Weights of a small transformer language model: biases.
Each number is 128 + 24 x the weight over its row's rms, rounded and kept within 0 to 255. Layers, rows and columns count from 0. Numbers have three digits each. The size before them is the row's rms in percent of the matrix's.

# q: layer 9 attention query, 640x448, rms 0.0244, rows 487-522, columns 256-319
# k: layer 9 attention key, 640x448, rms 0.0244, rows 487-522, columns 256-319
# v: layer 9 attention value, 640x448, rms 0.0243, rows 448-511, columns 256-319
# o: layer 9 attention output (transposed), 640x448, rms 0.0302, rows 448-511, columns 256-319
q487 109:161133129129102130141139150102121107158079087170091117118119136109115124095136113109114129088133086117100108152129146164137111120138096073142152137129101133118149152112100156127157142144141153
k487 111:166146180138108111153107069115085128114131102143120120130110125149163132145112126108174113108115140151137097123126167152152127120147095086096150152110067170144154189109077103151110116115143140
q488 114:150126118154130136104114160124126134081143158132152147161135153112107104164105102142145154162121155101117090117131101149120134153075091136111132134159116114126104109105135127119166146124146098
k488 114:136102106097098129096119087137123154118149147135126122136086149121166146137139137120111118102114138110155138082141084119132123106112156116087099129165114101116107138127151120128129114064143135
q489 113:132140137143122119166140131116153195117109163108114127101138160148106116136114124103141137130125149148128091126137082148137111147085102062118178147142105126075115147140146141122127074105141118
k489 116:132120173085123083128091121118173159123135129131143127124124126132120144132127124100190105170137125147129127110073098103104106122084110134156147178124098125110132106128136134114145092121108134
q490 121:130155107097138147088150156119150122118168084169144174153113210112131133122093122127103131135112134126109137138125115144140138091147120162152123144145165116109096135168153136098089114138155197
k490 117:167104099129147162128147151115154115105166144151118178150125141139121128148124109115107121145154138137126103125120072108131133120114125125129136130168125145107086123169102133122118130120142164
q491 112:157155103144128129100126145144132103127127173156148144116130138120091143128122147118108137137115116136129103121146080119140146141141173087129137125124153094142158149109125091094113128113131147
k491 113:190185123143139089151152150125091124120158119105122113134147143120138152120128135136126125130111116099099149110124128156143142100135168139116173133115133073164090145135150108099137142152115161
q492 109:149135154104166163107138139179092141109121109084099115135135095122137138110101115156124131103177116114137153115110159072158133105181154140154130143141147164127125144136153169084126087121089123
k492 112:152126136128164173123130121120115135155091120138127133123146147104144120066130135122120134126133122150127106173128145164149137115176101121136163089143110123131153137127173182119144145107109170
q493 113:106136120084139134143128141150127118107161143107099147133143141139137136109106100107103109136169120113111116115129132138119130095137199124145153123152152121148124120097122075133161114146130152
k493 112:154167136143159133124155097176107157126116157116121121199152128144154141092102134125133136121167148146083132098101125162095124156121112143109098119120151126146103083133094116167063127121096153
q494 117:143127136113096106126106131149134167134105176081118172126132149132128124130137146117153089119098114167116120085106151161165132175140122125136136114147126101122087118167103115150106145146113122
k494 118:101088144135119133108115121141136191146121145102126147114174139118111159102122150137139099141142120168160119105147166156151130130122111107101120093164175092119111106113180117124108145087126132
q495 114:130170099114137130152083127150143151177104157150099111132136155089126113136140127146168188123176120103129112127078139143097102110135093143174127151111110147128121104107121107141125159124137129
k495 115:121153107139159134127075125159141126134128181120095080110091142121138148147129106108148138149102127135125108147081166124107078113139125179156114134100106163158106123121116122138123130082160097
q496 111:133152129158133130110192140118128149129120100102132103100122131073127140093116151116110117112135123134092104086112138114124128147111177107122132153083124099112138077132123136178151174137155139
k496 114:116129129148125112114113152146113116151139097105123109146132175081120107100075104163118102109161147132138096112164138151120140119087161118130146143144124124133159121129126181139126157090114176
q497 108:131108113127123139108107145118162170131167106120155124108071157079178159144136138128104110113141123113103117084120088136075120108111112144170127125112123082087131134136137158123128123162099130
k497 109:161130148097145160153144152109126132128102141154167123125068149084137141128112130127070129099145150101139125098149095097109142113146127120104103127116128164131126163162117133152143117165091131
q498 111:141116131131116122174124128141082137183119128135111151149144111131105113123110131116163140143123198145117089119111111147102108134077112086149169156139121192116094100096139125081141118110161121
k498 113:101113143165154130194127084115104119178107121132115136109112122101111123092111121122116119095164137162129104133137102155092132133107146077137109137099090167117138137092114135119151152132191132
q499 109:134137139158097116145076123101157124113132091134118102138126137151092206112120134099161119134143126115112137163128172116109126078113138127144074127107095136120145183179064106147169103132147122
k499 111:076099119127183130136095130105149143127140109119130147150100137094135180115126127147126141151109162111122131126149134157121127096137115098094077148129076177131102164168081119182174118134149112
q500 110:119137133135143101096159104124056112098095115129139171174135119108170108122126115133137140148154181111104110131178107155102159098114146115140168156109123128116124171100159110137109110138170107
k500 113:121118153109125111114163131127087158137114134129121161137129156136178077101113132141126155093102138151109100143183102148114155133145079136120130146104152094140113168132116125130071139159142117
q501 122:160149121106113129131186099146138098159101176117131162136091108125197180123091104138096121120131149110116140077127142169090141064113110142113118134133098099155133149159139115090171122149120126
k501 120:119153116156139097123141138116087124161119136079097127122105121133173137094104080100157107114144142118099127111129130142126127143087100136116111142165148139136123122175117125113146130156125116
q502 114:123124132093101125075090137145165086138129129130114120138112095119136138099109091134173164156122114116122087114096137136099150090079151123150111108115127154127108106135131138129138096165110136
k502 113:143093103103106152130121149158152143148102169174146094121134163118110160125141129092131150117110136119135122102110127124135103098114134095090120080145124108090089135134126103136149136106133144
q503 110:141125140128151098136135105123150106149129164108121096132128147117148138145102129146109128167159120156096174096150136074107164092125159106092162123122147171102116079111156142102081134113096121
k503 112:178131127129140142131146066098153105104167112157120126140090080107128125136109143130164134131111122139111145103110130027093139132131153094096109117105106097118109091078088110158125153136117142
q504 115:085091149125156127135083111129134145092115124162150118141066133117156137073129144108122134114148117102147110134128136097105099126139168164129151120148134120124171082110154146131162103123113140
k504 113:133168130135129155155096116098125125118087174101148120106110144163161102139117108096093098142135153104120116138125121120075131134134091183113116190149112073128153147126118107150158125151131114
q505 115:127104084115142105101132123109086091122114119110138163093132124135104141110153086157129098103169126121138106136111144127142179148119122129150117140105136116134133146136117147091167116156139139
k505 115:142113084135104130126121102099162103119143075104115151112143117140103106090125138125132101130174139139144118150129126106121130155117118152143092114116093120118135148141137135081095133142102149
q506 118:136136126141126088170133136111130097122102152163134105123102129127162083164164156163101139112130147122126112146136093122108128162119106162111146109138148145154148139138195127120142131172118117
k506 119:184115129111159084126137146089132140152106126139091121114111120135158066152166159145091126079137112140095135152103108117097102174104104155160171113132110117149161144106127157155135098140155123
q507 105:150126158075132139111090150116108143162122097117084091122104117143148102135140145087121065161153123146137148146078110116112116133127180127184152134134145108159152131127119160139085156103121154
k507 111:171093152111157144132142132173097144150150105108102105142136111112123093138143113102105135133120089140134139163097114108120133162135133128104140132112157125166157139136084138115083125137142146
q508 113:114125130130138130142144126130148141148153136129122151143112130144091156117136120121126151124098100130111129107114085156124159112156114153151091145119073077150139140104149170125120136127117143
k508 113:108079159101136106146125093146157112119127123088123167132151133135130138153119093117123166104128122125130117099118063146128127133152110129140133136144105099134177148123145096123152135110111135
q509 116:160120134134115098134087140154127125142096144131161163130143113098144095126167174148073164103152127110150138133133122129158137123152116140120192136145152111147089136092139118124116139098160103
k509 115:176106127140121075143145152104182121110117160126112132142104126094163125134137097113100180105174133113126089148120104133128107133119129127126166145145137105143153150132131113088086153116103096
q510 112:117092112143115122127149159142113094124112166120156125105151154114123173100133108158107114170179149121122138107145156136114167146080123129131153163110130066136164090129128128111121151170132152
k510 113:143076115164116115140154187127132111125140142069123122106162162135095132109111148150090130139148149135137134073130148091107135096145155150130110163083183087150124104134092092143113157153180089
q511 114:100131106135129122103151133150128134088157122129178128185147166145173105123092104127127103131156127178097116109102103142170131175177124152137139135100110107110119125116137144134084144159144124
k511 115:167123078134088153138118134104106134133114106112085129132125148111145085115137196093127147161119119176093138120099109126136120109172138155121099107095070105129113152087126128162130148136107134
v448 107:156126103129163144121148130157113108120142106117164122139115133093138155125127107127155129119096088143181097157137149163110126178123149158106177123095110129105097091146135129128112167118091109
o448 108:115122165085105142121102131134157134114144094147129136121129105152115096105104174119094121133172132089119161123132129099086127150124132125150134157112142133130174152118145171133152089128170151
v449 108:129142138127130111109117152162156104142113162109147143076148141096123113115084122160141117112111090128118110122115115153109135159145143115114151101125140112122106132100159143145133096098148110
o449 113:144090190132131108139113130123140144120144087116137134127111141151148177144118154137111147162183170149112136149101112088104077088099170166149128144141159140131139149150134126101133166128116151
v450 106:117139185160146145131144133136118114143103105154095113139117147104128092133114153130161087110160125165104130141168081135103100093122151145089086095116121139123128111132134122128081113117117178
o450 113:164117131092119158107125090113148132118164098102094155119118131123136107093139128106154121165132115142110096139067117110193094150130119097158152106113116142105094106154143132151136168156121161
v451 108:150118120133125137165139050060088126179149119114102126130102154106122120167121120145182079142133099126122121120123083126171124129139123163115126145140164136123164124134150135128075088119120105
o451 114:142133148132120163153114199093142093080116097117107128154137101152144132080133107129169153120142128123142137152129159155111091138140098088164119143147124127133113130188140125133148099138142162
v452 106:158159171120107127111128122107191148119095144101146083133164101091157111113153167120134133109157150130126100120132123141106135172129156179107152095121098118092129102123141115141115129128163132
o452 107:112081169138132158152114144167133174180170097112130119129087121093145150142108128112159120132127091144083119131161157125129161116136099099146116090147117109127181135130111142148115138141096130
v453 110:183143127095137120165125175110107156146121121141116103103089150161124132098155089071122166126099120164148153144108109141102079107125083124107127120129136116130123150134113157105176144126133050
o453 111:160085104125144124121152116141141120163119132116142134096132080090131071105112128114124140149141155146115094136098146122091107142122135097171140098128135160170105151124122149142119149083091182
v454 113:118135142086135153111110111073136169114174119168135113128086114108189148095125182165144100115086147130142144138115103120105163099134109151091161133128116160141153128155114110168149124121150180
o454 109:102096177142186144155142161133123148157132199132171132140117112141117115093127139113135125141156116117130126106166122165134132165127116167135128122106112107125105131150122081125109117195126124
v455 105:186130109125098159151086114132103127153082173162094185154160136130088116151124115133102152163120133130106084069137093111120131123143122167144132134167104107147124159167090092150132120136105149
o455 107:110104164180151079116167127158131090113140136112143104152129112092109115134104148134139093134134117163149178111144163148119087115164098100099077109083127126085101132087131122152101149153203066
v456 106:137176154117130131125114171115129121143131127142137140143140131111141123121141106148124127107150173106120186128111107107118114152097156130147107072108123091113114127149117151139101129162115125
o456 109:159112100122117120146128115128127103141114127125102142072130149080081111110140127108078168107130119114127117128096156129149158114137103121120099144123156144108124106155140142129142140113142118
v457 110:124110111137141121083097135118106072090143129117161192118124109068152170098146122134165151139120074128130087163109180111101128147100134119085129111121105161129182103135143134108131145083106100
o457 113:098147125116140128169131103133142150120167111145152160105118127144120101158135122099129100111128120140126108135134101162142105127137146123160135151123105166109130154119124126093098131161117135
v458 105:085127148152137132119144157133140120184130114170120126129133152142127089118109156142133128150101096141165117131075086104141102117085093139133133131102163115126143108132141108122137102109114122
o458 106:154132122133124104155151128106127132114147172108101145129157099170117118149168135112134124132137138117154119088109147169144119170128140158146140162135164112149141139167130148162135156107113106
v459 101:093101123106146111146096155163158142151144128150176121085112117110155126129115109124116108155108167116139155131123150135093106150130108109114145159135135130129132150115116075118127110108150143
o459 101:098176194123125145100113130121142120100115099080115162146144158182152116165145152145143118117134120150127142141116136102148128120156191142113148118141132116156106123110141128115171135154090118
v460 106:128125134101082118180133116129123112145118123103145146127155102150145089131134103169125152094160135155162172164109105118136119101165155117126123136072116156107113127134163127125090118136149148
o460 110:140118151111125148101141158121123129141112120115135133138142126115107101077124123095092121161133145177174155123158124168135117122095135114112111063149128099144136101133162120120146158160083113
v461 111:117137110128134158135180151137094145117153156140103133154129150100128116180134108144100072137133108149130149085136136124138115124092118105139106107147110171125184118122131158086120145104139121
o461 113:131108141116165150099115142122117121142128076169166147129127104152091126144132076098109188166157101133150123124085132158095133128082117106096127161117118122093123130121102111169166155144145095
v462 113:097135128122164136120127151115133150142146116127139103130112125107140121128115114137096092161110150130110161106081129137119115128171127110133139170101126164100115155108129133092129118122119116
o462 115:133122146166067120145096108143147129120127122139112144114139129143123114081120117105115139120131115079126106119152123146132149155074147146122115137143115154179159120119140147145153132112152101
v463 106:160148144137154119165061134124107148154129144124149103134095180113123110132147097133142148129156147155121136098153113179138153150133146153144111130113096133109127114158124119126137101158125136
o463 107:141122108110113132080133108143113119123111168175117111119125102132101159108103122116138153132110102117185115145117134109119124129161131106113143097146116149129138133116127112099105128122130135
v464 110:152130155140141172101131128102127182148129123103166106146115110117148129120169152162122164111120161105173173131140064121155132147123106117095142103160165147125121140117121113169127103123111140
o464 110:134098114114100121167069107142132127128108135131131105124165137166101186121106107117137122098130159105105118121071159147119139118127142144134102123136100145158141101106120120104111115129146115
v465 113:084131170127155161135145133102158131125137132131133143143154115139114120133133106143113140143172103123152137095082178133125111139146114129137148088152126127135117126103109149142170068105118136
o465 114:136113124144152142122128101117075151152123145110149156117142137154126148109092134133101105162142147127084118140171115118093126154129101140110072096136097182084093140208146094077125136135113165
v466 105:099159127106133145157110116124097076139135133128148128148120122187149148135163156127122134137112101129099145153141114159093140137101078156129146132076130153115133139150127182119112132137124096
o466 108:139131103086159119122104142113163152124106130158175106134118116095089089109148127126123102148136124173112151110113136133123157120118151135148137092142156146183156116151126113118135109131157124
v467 109:126143097115161161084157170131112156128153169108142074143126128113085103140148103150104137105163097128120173149112147158165129150124127130123099143150113101120136125128105107179141150092141146
o467 113:099097158140134099127147113131124140125094154126098142127167129149159145147135115164100137144145140174109139129147141095138130153133151124140157120123113115098095116093138156126125135137122149
v468 110:101130158135145103109132093085124135157139105146129165128126120137112134116130095063148090152090082108093153177104125080104107131131125142172138166096139094128130120160138133158175048149127104
o468 111:136157103138080116119105189115120118118125160111127133146134150151088145107139131162156220107151135108141085144125198125133086160134100126114117138124138106158123123165108132131113141106141131
v469 108:126110129138136149116111095113146107122153149064165157100145089137157159144115102172127151151121138143128130122164140120116158116139115133137154120124124137137130105120144164128108072131146144
o469 107:071141143112136165151124154107115140166121122129131096148142144121128120120098130104123139115131134128130095101084101095139131111149152104112131104107118085151127124136124127098113171148116133
v470 109:154141142117128173136168108106095137171142152129116088131158071142114157089118131162124122127169133155130124163122123163139157113150128127117130182092136134124123118099126113125159118107130109
o470 110:087146124146157149153115155177134164103123116117110178116124136100172094111076140154120121110098112104114089089127120147123113168133139157138164101119127115129121143177078125118089108151122106
v471 112:113113144111126158111122169152168126147106149128133168108127140123132164139106158115129095098154105145117098117094130091132103179123156146115145128109107137121080101142095133149141067131162162
o471 111:179115110140136104157086150113095081118184109169126129123138123133171183126115136156048121157143130148100118169101134141167142129143110100117129116139138121120130119121147085120121150120123095
v472 102:091128138096148121151139126132192090164169134112117136125074198147154118137143118098113126131135134136135168115160105102142145127142151088142114122120118099117149122133144121121136143083124110
o472 105:159117096126157132111091149136144170138133122134121158113148096138131120127134137145143126132121091109145075158117126134102112155132159147172159125149123119151111125135057133147139130160091127
v473 113:143121168161104149157125137138114149130107125096147157134167184115126089156118146127113147157117114141116130119116122125099122153121115147103123124148123103115106066129167145162183129172179133
o473 117:065123136116126148102140099140086168099154156088101071099102101153138168109084111150122145115167142107123091120149202085096139140107134133135120108116086115090087128113075154120152124110145097
v474 110:116121106119147132177139125123139108124170147114106121104131119099144173088116139083103142145127125121137111126144121123114092150096145110121138135114098150139147129152117148142109138106106114
o474 112:108162147095127117120151123140106128142100146127144162168114151114132141116127099126114175094132149151118126145129149153140074108134153132102175114158119094186115150100123113126162156145139170
v475 106:109118150149141135141171125114124135118162091125077125157119115168163074157115121078121171117146124094137084104080146105139139118112169120155103128177140108135139124147113125172125135147136141
o475 112:115158151150103097082133102130116163111123134144127179132139139119083137137151088121144111104111170102102121116117137153088141128133142144156141149093098127112125098174114116114127103120123112
v476 109:114116127151134138115119127144104140146142094138144134134142125140140116152112147089127146119093133116109128139131073150135108151113089103131131133144114178137116137129129122149150164119133124
o476 110:140101135101135134126165134143136127142131126118077114175087142111174106142149112184117106130167107148108103140140133125126139076141134109159139118092129158086139116136114158146081154153131124
v477 106:099119100083134135113112123131156127108084093123160118139133114132127087136136154152104107114128108187077134182093096106110117111109119057105154150142145100123159108143188123158114137143117132
o477 105:114135162143137118111162143125153115176125134137087129134060106137136137144116101112169146119094107105140118118123143129117113139098102107149132151127061147143136147119135173122184087097131109
v478 112:128061134089122136114145134132134084137131120069156136142127129111140069156157136162173137129152133133148135091108162163086126100112140120125139146124136092122185162122099146149136152165146138
o478 112:119143115136169121126139159153171123105134147091133115133142136171118106186082120085103098126133114148107138132159102123170114105150172149130120132163160140126103126133160091135077124104118095
v479 101:118098135099177136125103152151129114138124121105172135092142155080171131147094157159130146117160178181133053164108135097126164153121136153127126118127118095153115127165110170151127114133100140
o479 103:117095096112073149112144130115158095175145129136105079169160061123121133158135121115179140145106093154104160163147128112100119133145166117116167131112123168095127115129141142138121123132133105
v480 110:136174153135167110129155110074116145082095145121147136106133093141124112165173135142138123123084140134105121098145121121152169099153101118149109107143135137121098158109101173136113111148133150
o480 112:153070107155094111191131151176107086118113140117132104116167176098111137139112153122144098129143136144139161134105093129156104115135109128085121111102126132101123141118147057179119114108111109
v481 111:136163139108113106113166158090099159102096148094077080150164086143119123116119186105148101155128110127156134114131131092115131139133116147150119134144100141119140124153088089135154156119111146
o481 110:109088088125172132102123121164114113096110141175189138128114140115115130144137109137106143158106151116140120078178084146158116121128112158138135106100104129114125131087166147151124163140165171
v482 106:130180110093091125164081102135121156151107106109140139088148117150106101122142128171109052147157077163109086169144116143124086105174115150124130079161117154108130135103166159100111124080111116
o482 109:093114115129137152096149129151080135130142107150149159142147112141114148124144152112138124112112124081135158164121126166121098135098120105091126131139146134175150130129098147137181122131177146
v483 108:119159141123112094145137117160143140125163061147142115157152092154158135133077133214103091135093149123100099141147113118116114128107151121138114122127113112124152142156132127061184139163164136
o483 109:098132139147138141155141133115109103098110162128104103088137153133131130127141143161119120094141109063131158110119150146177134162120133153108146136142145115127114086135120120130185118113109176
v484 107:173139169146109129104119118070144118117146123110080136116111116158121156145110146113113108104177155095131147090155115074158102129115135151138114099126120137089137140143138093148132141149149120
o484 107:146135095150144134137167108120119106105100138087143089131131128077127128141122119143158157100075083119157101165119142114119104080101106145158133119106181106143080097123169111191092165113088116
v485 113:106119104173143091105097143128131137115106153107117152121121121075091102132160146095101133114145181131125149131152142158158118146118110140103120131154131120116102120117083149082140096121128157
o485 112:190110160101123134119155143151139145126140142127120149125083142153121113090097154119131163100126125119137128146139114152148116079145101125145076142093125091151162138122134129172138113062117133
v486 111:150100123157159163109149125138141084096118157094122110157143181153171115139113121133124131075130142143131161091122133151130201122131105124117119109152134124115120132160118132130099171128138142
o486 116:100120132127123144151115142130122155156147132148138146113114108105108124144138099130111065120139139140137159134133104081158114094145151108137125107121150164127120145107133155113085101148081125
v487 106:132120096099140151153096131120100133108115113080129086141166118106125157185149140136137130173130084135135137103104113110114169147108147120123132098132149085130127145185155138161128143141143140
o487 106:112139131127094101120114151163132072140150117142112123171120132159163153130116150098139107096108165132155128071146107156091121120106094156115130129098124142122095111110129149124096131141144128
v488 105:143167180102114137152149097093153127091164148134083125099152127102117112105102103144107141117106140141111111130133135124132122115162126140124122101125132176175149098141138132111117117140151164
o488 108:109131126150137091157150098144135132125112154085105121154120118105097154081117157130188126141167144147122101109120153105128144120111121142145083138133130085113091133129099098133162154151099155
v489 105:132132170107149125123107126157135118131091132140079098110132112143188143113126134118159142132126144112135157153116169109137136104087096148130163149115092127117161110108090077174159120138137173
o489 105:081201121131140088136085133144142127097130141128110145116179143134092107149100129154132103125135163121127085077123094116083126159126112155116123178149134127120083161104146108130081148151094084
v490 108:139177166164153114132137165137108158095149110113096131157122140130144140155108139146065090143112113117117103120107124127147154087133087099160102124134153116123105130126105153108161119114188103
o490 108:116112097144101134110116137131131112161148128140130092130140126126124125133135101153139162113125163105136149112141158137150127136162164148121120133152101147121131131168119103112109110135093125
v491 104:132134117159164166132105128160169115081148140095125126105091141195107114060123149095099158138107115149106143126108110129123089098107191129127092140147158098140089151152159088182116112176157130
o491 110:154133070108148121127119149111124093115079178157147149160111131136161177141116118140115143084109100154083104112173123143141141117099117168139170131106121095166133132133113145090156167094106094
v492 114:104126112119148111118107142144136156090174130125106188111162135167130122154173070137107185142137129143084103138133125127110130144100106130161125121102105133162130108126136150113189155140122129
o492 109:091133115097075100125115154143108102117118134164131130148104123095139092126134138129146114136145116126132128113121128154092176173104159130172056148102117080143111106095114148088142131128168123
v493 105:082144167117154120123119121137105122158132174150125138126134074145129101124147156130107128132121122126142139165099122123085069128146133123133147116145160150117119091132126110160122160154112154
o493 108:124077110172138132107163133141111104054131086125114124100141202104109107129124151135145128114140084133141127126106176141158149155122133159139117109124140072119162133093106097096129096143115130
v494 107:130143150115105136116098118129134136122158139178150128132165182115172164153088105143124133079134120114152122061130103133086142136141150112094104127124141118136149075091089128127121109117148169
o494 108:128120136123116171146153151150120134208140131109085115130134105126129127156139126104123101149141113151112141135138089148162089114135113116155144168129151180129139128137141121112105131155084123
v495 117:138149150139145120122145156122129082086120186112130120082150139092142144098093123137150129108152135095161132102131162155097127139112144138113116123169113122157087103127109125132125140125115179
o495 118:104136117087144138116139131126168105148125132147110118136117159118180153106147172145114113140119121162110139082144130091163205135131137137111120098122142129129111158117097143083144138150137159
v496 108:100130082162085118149138112145124126130140185126108139147145133157113109158123090123074092108088163140111113146146117134142141145181132093134087114147164094125107187129093123144159130124149121
o496 110:123141134122116120141146124175137137122107107119146169086095135162073153111128129145137114106124087115177112131083134135065116117150144132159118143103130184133110084089126103142176132167165100
v497 114:118170121089060101115146159137113145184176105121105125088152121147141124139162119138128167097113109113134174121103119121094187178131146139170164147164146152112127116103151157126139071127120101
o497 116:157150112128150126117115157139109142118124114131129125148123125160119198144125131097160192101131125125081103120088172146125135124100129104117098104117142130127098095158137089146144140160117105
v498 110:180168109144150139109123132115144123132103104128174174099161104136153110111101162156135058119117157133118132087184131143144143114140101146130082086130113151130110137155132130182138126089129156
o498 108:112106152119148153133126139157160136174102113172118118165106127130096145136150107090149113093128111115143141166110116143121138095151130121111169167140109126103169132154143123132155133139108147
v499 112:114162121064127122146121160125141137126110169086127133132146195121153091140123135132129098115133124134149136107133142154109145117130172122160122118125148102140104094106133120103123136106100146
o499 113:131122182160101142145100111166134136152114098103136138083110089148147154087139145100128158151125155105112144136150114104103109135147157134145105132149130121151101179140122132161148120111087146
v500 105:167113117096116134139119156133119088163167134115158139094112175130102092142139108147162094132131136139187132137100098103138136090147116107133087122148131144180126132113153120108075080118157101
o500 110:161139161102111157149113146144110147082084139131120116148163095134151117187137125132095134108107164085130169153148128185147127080129128156145123144145129121135142116161154132195137102156122144
v501 108:111141085149149137109143155123102131131145124182131054092120178131096121140095107172121160115103086135157109158121153104163140149111147098167115123134135118108121159078131078119154076109131085
o501 111:081133154084112078109149123108156152095094130151129151130142135122138146132165116122161155146137130123086160127153090125125116129123099120147104193160100169140089116164161124139109187100179106
v502 108:125150145123090171168148110089128097114118122126109107174131100096146153111148120135153116135120134135097150153122113159125154118153085086138091144134079157149128126108137113111143159171134126
o502 106:144126154170178107128140181131096140109158147061140126122106113107096152133130146109105161152166123125161135160136145127138107100138115134135136143138128080133105140138143109112088100109114124
v503 104:121142168143129114141127136147099158117134100157097183161113133137116088137165115115126133099115134153174106131139138153100139173134151116154095097169131114165108120139147117125155145129142089
o503 104:111100122125171110122116096064132148123127153135150124127138135133107148107119122125144148165130139122167166148094134130126143143098134116141153156158112101105179120141126122077136090119120124
v504 111:123124139139119175112098136109156112146139169144138156092162132149109119117161133134151126118108126115144110143143122178123094147114108120129092149083113133086147116157099126141179147130150116
o504 110:143128096123103156157096112141111199134086119140124085100132102104088108133129113130132136156091100081114123137095168104115116172114101114110097117145146133138151143132114158084181131082129131
v505 112:123104123164078094116120133113163114152096149106167103134111093108149132146125133162107144114129156094132092153113149143169114122168136142117137081146137130096136149123158145126140150125149165
o505 117:123115095094143166106148141121144121155131114141104109094126142112149127113149096107148141100143085141141163132163154148086095123107091186156096123129105106121154155165078105145162103153131144
v506 118:184112164155109128101117140088114144095120184123142166184215115118107133145107158112168113118131162082156116119142172122116110179118152099094121121091165160110133096132129085130152126096108115
o506 119:097138119119141202135137125112150110130091089163163085104088154099159121141089109117138119178127148130144159119118101114091138094130110108161149121124101150119145122142136171127134127117183134
v507 107:104156131092096071084093144125120123153129146162098091081156105135124137137134136149160159124133151143135122104096137143099134071145116132168124132113166146110168102101163126138146102109106143
o507 108:156143099128169149119132157155124161087148127165136109147119157092139141167108157105099155129160105150093140103129082093090179106116124104125088130127080130094103155157156122147119159117163119
v508 112:120094154130092148105136132094111130125101146123113131131140144105110150135123129112124144135148150112104088095155135132147097146110111109137123169138116172156131136124160097138119122137123178
o508 116:110137114133149126148141150116107124106146135107135121118128140125135119191129185137103100129116146130153129109135127124140127127141137121147098074112168083121125125150115135121129131111141112
v509 119:110115132135178098127133139104100160127136112115150201131112155109117097139152114167097137142125123156149108126114165135170145160141117128138129175129152125091105088143103156117127115077160055
o509 122:111117101102105140138116093116133159146104130126124171136144088158115155083121102150140123084145125117128111162120134185113118114109077132156135122164139103175115173119140121137164133100087142
v510 107:170114124133127136140084111137133101141162156183100162117097155107151144117109132122120108150112177175143132144145143108129113124129160153141148154094106136075127079143114144149145104083173118
o510 111:131113126105133087158122097173137143120120137125158121117103114106163143137109110136102088157092107117126123176114128150100137097135113118124092143129142120121087179107143123158120121119136102
v511 111:139136127107147100110100130149138127124158126147116114125139123115153117117130135093097087126117128146163121114142145087130174152089106069148161091113132179128124098131145150141156135164141125
o511 111:142115139116080106131116100137102099116109112153112150141124103103150135137157097163106156146108127156099122114084096121120117156129126149116142117104156093112126143072112131153091124137135128
q512 086:083093155129099121122104164152115136104127135137135108114141167194120100119128126130138096139149124151143137148175128158080119077142126114125148145120151121142179129123125143122098156143128109
k512 085:100122143117083150112108144111097106120120125135142130133129140176160113142148118136146186121142061095160144133155124121130150113107151176122074121138117122105122154104129133130145124181186139
q513 096:139084150116143106123055096107091134119133103160128135114136148126150094155073137125080108129107126143152163187138129158162142173111148147089138124159134149120105137113127156102124136134132146
k513 095:148126171085104134106123122107137135095127182144123103109108119112120148192124134114118171100097129149103158138105121153161102147126127082113146102145103140112169124116105138092159147068152127
q514 093:143124146163150138136162133122165117108113130182133144144154144135105149167150119145115184116140125120120127179149151089126169118161108127134168098125116131112096117122105162128180156118133101
k514 098:117143140158116191116121161088132099151164111133119098139120109105080145131151144125146146135132136129146164159154122085133141148139125134148160088205145130112085098164126096137123148123105088
q515 091:096106175118127104144118116161114110144148103116124116095144134095126129129067098167097082111131150153149109122135105151160123143136130137144132103077143141154136144114126079133119146150121169
k515 092:146141134133092107123132104062109152168142146106167118152090151139127172127162140153123174096163133143115163142125109100137139202129114106150132130113129115147142161124099122149136098119100124
q516 092:117119145152138144127152120123116101109159111140151149166097119115138128143119121144172127147107151114100116147127136153149132133119143127102155113129174115148111158131132057140093164101112098
k516 093:128135098143134128069118122139087119130111129126120098154134152126150099163092121146154067114131145160110129119102146144156141120145116150108130115143137138169131157104133093139083149086115131
q517 090:122113163137111117123143161129152096112143136124112091094200151124105143146109111170133103154116149114110148135116109150166118087111119113141083107118125169128127143137137069164152149100139146
k517 090:079172093110106096143147155128148138140144128135118099122164112158127162095144099140126117135123130129101147162119126109102080127127142066140114098128104156129178153111121115151130094126106199
q518 102:110116125103155125092140096130127151133110122108148100098116090142144167127159120080139141106137130067099140110116117157132111089073126120093107141167142131124133108096116114080110112116096120
k518 095:131145142138119163154160172116142131136107107148129144068099125093116158099100117186138139188118123080098094085123101133116115159104091158127151166138096130089096092151109144122113149105148090
q519 089:117173105144162126108097132133151132107159142152141134116098160136083131159146139128102142084081115138138111142115105175082137147060131113103084132122101136097160114128083100108127131115114089
k519 091:127136096106161108186122148082122171144146174124146149157131136153101071151120121140083141122134136122126068156133102136100140135116117168074124181131118157140132120154131115092122161167133138
q520 090:103137081133153155146127086160123150174159140125109118130125181068158129172087095141125110133102123156141126134085138117079115171092116165123087117089159138090124141125152125094106156153094125
k520 088:150137132104114138125110154125079141170128130089146137136125145139164161175099134126084133115142121145178125134094116140065114142126139120117095135127129130130176111122110113119082153138091135
q521 097:131121100114106112149158139109137140134098099129189137135130119128135141109151159136124151115130079126167129145143125104074132094071145155161112133124106116166129146151126139099131124087102139
k521 094:144143119146152190116124140090142121112112119115136136109126127101115143127111101117099159167115098066141101125100142137070110121150138162121084160099136104182091116154182080149119128146118145
q522 099:128132138089079109098094145132123123152153117117094144145114125147143127118149125119146115124165090094092129152127150100076153117122089107142141158113148159159097122143112131130111153115104119
k522 100:136105119153137146112163132120118138106164123129125114126135132122166113167137112102120117148118124138122133132163122128113181155189123128128101103144117120123103116167133147165114124096125101